python train.py --n_layer=13 --d_model=128 --n_head=4 --n_kv_head=2 --head_dim=32 --d_mlp=512 --vocab_size=5698 --activation="gelu" --norm="layernorm" --norm_place="pre" --norm_eps=1e-05 --positions="learned" --qk_norm=false --attn_scale=0.177 --bias="none" --tie_embeddings=true --parallel_block=false --init="normal" --init_std_qkv=0.0322 --init_std_o=0.0 --init_std_up=0.0322 --init_std_down=0.0 --optimizer="adamw" --lr=0.00407 --lr_mult_qkv=0.4 --beta1=0.9 --beta2=0.95 --lr_head=0.00791 --grad_clip=1.0 --warmup_steps=217 --schedule="wsd" --decay_fraction=0.619 --decay_shape="linear" --final_lr_fraction=0.0 --batch_tokens=32768 --seq_len=512 --doc_mask=true --train_tokens=107400000 --steps=3278 --dataset="wikipedia_en"
Each number is 500 + 50 x the weight over its row's rms, rounded and kept within 0 to 999. Layers, rows and columns count from 0. Numbers have three digits each. The size before them is the row's rms in percent of the matrix's.

# layer 7 MLP up, 512x128, rms 0.162, rows 114-163, columns 0-63
091:521627500513587484482530430542402520463494566435482464444445479478495435468461492542403461544503438549572434536581556509551513518527473550577460525462506479530444467524525560555537484382509493
092:499475478512460511454471488509512407472523483519453518588499564495533488670544459540531545518632506500498493424415567476506584436524522464471431497458494547512495557492529498463499424568493472
094:559535464570450543463498523362524449476467492449480479425508428604463447557534549523509505577504553478517471443453546490436421531495561484524417488515580502481473533458511509545592496486555451
107:563485467458559556516553400459475543473490431473493505554427509453493574470457468521442478536593512562568529503518453581495503455515539474502556577570526591573549596565533500464536465478463484
096:523560511536555465475426538458511464355509407530516502496414534443557558501525508527492494539597507510612463459532531507525457514524476521466504522459531517503474517595500590568407579441504541
098:482505489596443535476470567452488533550474495516525459534519471512502519593578521474470387527595534628604499470415586496451465488531504567549407550487535464465536522566525570519548492431427517
115:461521502648401491472542444510469504503413471414490505504419550537459408444544599422517519603529548516464471482496582544501468519513437529529561438526539554574545644418377497551512571520484520
106:525521468526548557507528445567481459501488469442500417534523456488501449532427488655481400484468524552523375559510454512505448457542544579498507424567499531553540382583579469525553395516478493
096:586496504551462433484446501489553526546477425537467491470409548544468445467526529426480461431535584504494506519499396513556472541594451476480464505415565560546494597512515465532570430660537505
095:478531377570460486498490522488598464369537465559468437577398507521543428534534567452422471516525515563507512527488508521522489499513576415522437503516452522476665501481463516538567498665484541
112:402523503446562555421597533482630410491538441538505480544499516487562471467546551496472568602590553526559489494444504456571496580466544470452504430434523496466445549484517505495572465550527511
094:468478400475524506448434434370538628471443461470520427490459604589508462543564547523494411493557499515514551484539500477456585574535542433477520481465570511526510528520514558511506505546400537
091:524544504587522494554474450581417559606503511456489460637508533441496342449635474496473523458505511578559413566456496582492463483466529473516499491488546552576472462559530522538481496490474490
091:584470438578461530473534452551480445505555505474492493490444465506497444534446501493453389477532571409443511435522402508538532469537509588574496476619590543548446517561483505551538470536484501
090:514504490482490568486459415405490372394422471508549477562381496527484560481502447447487523579549482554506450477454569477594451448470478531486502508529482506497531610494516537587525568423527480
095:456557459603535638427525544449626454528439448489459512532533472530614417497527464570497402490573448571426501490510459498522585512517567520494510518478481505518548538503430451431481455584481491
095:597491514493474524550484493460515503444574543437448452446520595510571471538528457527420454599484490579416493603453548482510455543556497497487459486588467513537504532475502492513508444422536489
113:476475435473503499479531506585516534514533475474500492536447467496505486455562494419484515537517493503614468477543468520474561558445614523572550443488518503549462504472519542512606455540453524
094:459484462459433499524458515394570510541493431494522470551471586555427487422586594401485419477526479520488477460561484434534489680452564446515504531528518559530575559520351550478525501481497636
094:547526515466413513456491551414487496413582567516446564555459538397555428530554533448444465602527498489488505516447502486498501456436462525516432469490541500472533491507504574479442513529546522
099:569552503625581470462491478473484493419464490549535512557445623443509542522535465566501452487553469491610502369513479526465491476615539481460469497362507459561591500568494638532461573516499476
107:506546460505496588522583445433504564492493532478491459573537483460430430485560514368539450505453596560461453473458520468485461496497525454467442462538510533551537489595478502516611508539478500
089:514481467490456472541482544501514413466483450543507475415561472521530372659511551619369509500443458558509519520448404471573506458552456516508477484497501521542451453461493561561481447556546511
087:525482469516415520455572469455552357489396494466365454531404447525579474453489555472516477525483546476496487432479443510538538546513610499582517393409557538571525581524456597511508404516434482
092:448496558611544529498486535424547510474525407437515500585560510438551495422650503493478417496499494504394450587472534533545450497609433456562491510538556505632432509538452485517464526559517478
096:494514513506578502400537563529549406487565529503504505572450418500438459500544469509346539529532448547532523467548373504593544599446479496486485488458537535451476443583433547483565479462443668
107:540515477506408513549576454463517480464392548449439536522578577398513478482491502524509425497431541455558492426537534469531527563539529548547443477502508558595527519512552465536473421509411574
109:470442355465514531467642471444579443491488521541529486572506587435535474455481574487518520493569513495545389461481476571543523566512565542466514481485509560530499546480454619489514379485536479
093:541452491628448526502485598492445501451414467488445501557520487542556440523574499541502485490490501532545480451520555469558555442540446626528472472465454540563590535503516512506474468535467498
088:455496517584530547495459549567554520514434435452506428518583507543496487572511517499422520604502560442510481434493544522445581505514472563562522401497421524566441488432510566536525443510441597
100:487579563540358558549516427537474586518467493463449465535495437458501526474528535433533472562493551435411512542541534444571543505519460424551421540624507503500508460428515477568577483619551551
097:395555458492564608510425530531533481413487558575497426500478478544509441457428525488503508520485590500478390499537534510583490519489610520447462384415505561466438548527591484502549472475497505
100:460527443523456542492465435464445522572416485449480480465483486540487523488431493500545506609511550536519465456457467541586572488556433610515491536546404461505491608549508529536551522476515482
090:515498441450527518430540480529519429498512524470466458595488479492501493437504462460549494505532578445575491453445481424594569429544464495596466415489551513481510503553518510545562455526519451
092:546552503521573512501441462500513528457443498470501523530501509535566511514460450476472536421462485410479483420508588557529570475461502447609453514566562523539533438456517616620502489431474570
094:512569426518511514481506508538523439481462579425507464535475471376586548473518493434534448469568617481621473464506527480434560518447509580588476504566443540577621534568563538588508435514492587
106:551503432488453450475492480485581531587505519545531517509506518479590501520558545524527517605482557459537482496532427444466590502480493497516355530507441514650506530551468539461534527512415487
097:552536570590544534496560533476500565414442504501398454497482420472496491533492551462421534464458567553481534431546538477490490518531498504633462534510504518526472518442519529526521557498496616
089:513494481607434518491423539512579480467369523529532484521374544534474514523595464482527512435542561493453528493497489524527571475503479418462510472445503598578464608548578470513518503508464496
100:577521439482520511510562445461499522437411491465476509611558429454556490479545577430458473505512562514457504519457434503413527487479513590572397479518588518491567511556392597484537488517467550
085:498573438449538602479561506490468412536512463556440482565495511532546528461547515505552518441497491390487491455412418448526560532667481493503437441363485554470579512511502517463534398557539477
098:464465518478575494522495516521549514525527443451464414546452420616439541552502591449402434546520480480520433599511514439590484485425508499555463429504554681500470433385469492531513463533482552
100:549487517567582545487505488578546508554433565480366456469543419543473356496543516495494506480429527430431483457523472481512558496637399556517450535468432573547541457457482509463527427458441529
114:449569507421492517474500537564546559492536569388552449446519521523553509491425545539489363515529554440557394522494550504640511576418475575581420529425443534545443436455520481507583471478446471
112:450576497492458480528479515498599566532523479424492358497489508572497426545501527509447548416531554499534514530522531525551427518519452453633423462480504589500495544510500550508564423472437500
090:388500556552508438493516511482444592472462498556493526458496433513557584456565518476451521549479536488597545398532566533452490512489513528511469382566534492550494533438445461565577478567451564
098:558483449494593453447496437414574613505501539441487467517344568566553540541464524467464420477582521526464475486566522433492593482611497505458544538378477562533511488595553513488481523482446497
085:489549444518408538544491496462515484377542495491485531516461530514511493473538454527540403581519578512479405484496419467540508433559512557454557419476489539505599484497518511468487369527461420
103:452510470482502486546502521455543485512589541440438394503485525591539384522535549486479460416471466577422438507450534529574488571444475453477473512470532461545656518586530516508498429470498469
086:547611524566400497560389527450552535463513524539504513506500528529466468510564447477463457513551539435583511475517504501447548462446490481548421526577483459534478498525627512699568533549446545
# layer 7 MLP down (transposed), 512x128, rms 0.151, rows 114-163, columns 0-63
097:549402519457561407517466548513554392476438590522601511452562543551408466555512432418536513499512537475514558405576491552464568514452557464434410501434460454450540521517450493419510525569498466
090:473474459453529465507484519487412571508547498564524400562577394471472555468537508553607581408471493522431553529479433641539384482418507495471500423499463453459451481438523576473568547500540598
094:469510512454515475549510501414472512532427459487523561543601502461611505490480572467466571490518430569503501481493404517520552484568473569506465538504596504461522471459508483547439529523505567
106:403468427467538510478475507440461598464513506523433526459536609577605466487613481543420495509540579508499473474451443543426403437519443571587557591525581438472530533460498489465524454416516551
091:551454469528581424527518550514472501472518451520625511586571580505488588435543477504457541487478471485597506478575468530488455477473583555503495468473456458425594384515404478562461540456541552
099:525461541434550464479539590546512562513476477450566484497548495529572570393485447477529543533388590409501447575552511475461505470478408472479553477495495442510506520496540394485438505552460575
114:536413536411569460458557523560475483541463566489508485533427503432408499439489452521465493498506414463492445481510566534479483373497458564587584493442383495516495474533477516459510571468501559
100:338433497539494551512449478519428520512495593487436474458531627490590523544623516464575483576469496494521517363520426485433444421498475418454434545458495458484509486515506420509521508508516523
096:467532447369498443533498470435543338511526501572557454527562545478539549582447571497498516526454493469607500447472522450493495459445530518515457560539525534520506480443488534472561514396445525
098:476470523455567530440462487520554408502525425557500471452460510515522546550540471482424494483432611516409484496416549522531482432504468509455620551562564504495400499554522571421541541418498534
119:520575545451469504528542501455508420537478451498606445467506461447468501561429424557503461486500547564554560503487399522496474532519490472527460483435524580469470421480440500489600420496454517
093:507547452549487523517417551559457577491588531503504550424471493436505362567488534506563484394458415537539563521474458521460504539602540448568543480533461425406529514464487460397409556515457478
090:531498509462480434499427463524482542469539517529551576493550470502514602497487409542519475485527526501526540380520518508490539439493411592453569506544365540402508417476447519565513524551559467
091:470514474493538506544415572484496490447401429583493472529435513517528579659497479433564538508492561490484469460419463526470433600426541526480449498510435505492466564523541501575497608467544512
092:434461504488393555570509505500423531589562534486543407399550534443438453532496594441514442474606444475445583550484540497435443527524530552476442456523582518535427466464565486526496559543512581
090:532468543433379505525567534524364500429458520537480552512611443471576465474420526467474442518567423592441633499446506473479524532487531426470513483493439451498418488491521472505539401451464569
096:493606537500552471628449455548491469536521506519470450472476585550451489544479526571448495526522436503548483547428492495475451526515523502497424431502489359556451452487418540551614579547403567
111:572460505508525493529498445494546484504465472512482435562479513506461455450505508549461453481523450505426540506459596509552471603588509554429511453532504600438503420498476480560461603424535602
102:539519555501490533556550540632516564584491539498481447457563458486476414569466380568562522465488486507502520544517477500498388444567508498509518467477501532436431466496656525518502456453460403
090:422520591517497507480524611459554606505494463615537511414477517384440377568549454513525589510483526504500550517509561522479401397456520486498503500495553557468552527425476424476485532471407480
098:544450503535584488453518504531508400501493572471481572531511390487419480500502529524495514462431522446518513509500502483420584550629526430504448579486432418627490447541438492493518495437560538
110:612541542583543517539531436505494589523400410431496486491491479521513497504497394529566426519408464513561523520474432490497633403543519509493483444451477526539468449537433537573548531528577493
096:442512528498463542474562403508377555435560500458548537503486464525409549421444518469491492443411487524411510546542447482453481468489583485608537517499445486430518475545536452537414621441488545
121:575453450556451517459541477478526470471482466463463432535485512492468416579546528490580455564504553540542440459466518444485497548531526533513441436483538557507495474557429544534543450463498482
095:546494554538450459476415451481529467507549592473558503481538398569424491500509483568460464507562494488500399489505543483522472545450522509486440427517425390491459629540452516491488493519471454
092:526521563470463500402502508460487585569436472551517452483481515523541522523530433436469508511517533533563530560405492529496434478525499446466476537522523506548511483480497554509505546460508504
125:461491479478492487550361470488593406533502525562451434532523533503582481517503466575470471410591498414475437535486477500501512460502478474504597428508594506591537477495555407453426411553495441
100:467466467547470465536487491581532401529548491551427620492565490489482538422553504485552467452561487495435533515523376556491461532522528500468536548576488454443467460524529556503474438512468575
090:526393471521450519491443506482457557460501562543496605519539533446491536462425414461517539495425483479576520374516494471547499459522518436545592545494448477549553402542460467505428497457502480
110:475581579572434493551475504454473559499478427485498471528585458472473450557549519503570535589508504540498489444504506584516479549513498526499551492443544504535564422399402561563474479546457532
096:496596504462534432512494452593647446549531532555548488483480534499461490549440453574498483418517542502480547490525467530528475426471465571560437528519378508507514457432489493475587514510491499
102:489492473498466453519479482512505529517594478442521553449490504459415520396559405508492515467532583454452610504529437541466529501560525426516446541519479379523499531543543440504392550605513511
099:537528474548529542489472517493386442586551471514537537496512502398538526374580550518525478443557568486488535452504506477461505555474412424493581474464522480481478458498486634503555545507489500
086:473488450434534482543560539527521519551572436517533479519564506475505500487520566412608567463493438509535491546518463492391508542469527480484516522511505541517540525594485461478492563463528454
078:543540537529494436543434568470513424526383525537604532397510457473490442565569482589519488520382571460474454482535503499512546377496511556567538472491413456400492515526505418420439552514535500
108:539560524521444487515484490471545414505464427405394459491453523490583401586503592547449505509533431500559461473504475529569588514477551473516536482371475535495443493487498546515527454500487562
102:459419481430454530506502472520425532515540541550542486541537539520501486507460472508472460472523539559518547425440553424355507546535528558493449454498563513411435517541476483540481495573561466
110:433435501430513472596537559527527480490592583537451553554543485510569434529505477552540498531531511493443563481440500483457591474469430484512595577496623500406437467403453555476523510511557558
084:465528459525564523519465549459445500646586499533565480490511472556456555527474603502444481519413430509568447464496515564573549416469461517528493506497523437455586492468614531565541484496525483
100:499534519454572464500445524573541531595521492553535475514516522581421538483495477587529541465548495444523510507463504570517520409488430488540532561463461400518486561476487473500507524492429515
084:482435563492498573561434566486468565482387469461495615527500359517498625456474440510525547514432591540457531567539493473399525476539478541454513564566452553477542532512468517556527505460522494
097:458541555493554386417557445522546451518575494521466498532566537537441553541497513472575506509435403597448423506508559458509457411379517466508502586528536520570546492459476412546508462435549585
102:560501492473485557503467537474416538486539520436493458485509515457455625553518533440523517485496447519523430467497565527454511449569542599427561502581471556497445451507549492541490446465469555
118:495446469540512383476505468520628460425543488620536510564472458558432540467452489399498463525548471483516511456407508449535499507555450534523332607488563484516531525528480553437421588471452467
126:470559548460518380451512462502589550470458525512554454555488459511482537506419553494460430509537553523571486485463450422450499421482520511565471566514514418452450504575540531549478550450515526
093:485481454524557527564451487525551473473506584415512454531503549526514389493420455498546557494538473538497407557479470486513477431520375523459489601442555475427559561586414585492469582435506486
095:436434485490490482512437583638529477493526445479554526530485482495491532402483601514517437523526498552521490616474586558493523485399419470492434359530528404518513528385515579458555503484535529
090:450532493446475503467533522543463629558490560539521633580470448425518538463445523495521499459462497469474569581430429493400324493422492481504522531506590506419449548503480530506525621540567465
102:556451499498453521539409515411553449550516464510462562439445572431421507518454538497507491504481474402531577512459505565576445496498491531490447547482559595570454486556483419427532561498488434
079:503435444528379423519499489480479594565455519598471541558464465486434433472492561486468517467412468497516540566467492577385527539502576423423450488569416473450417472484541491457446503516498514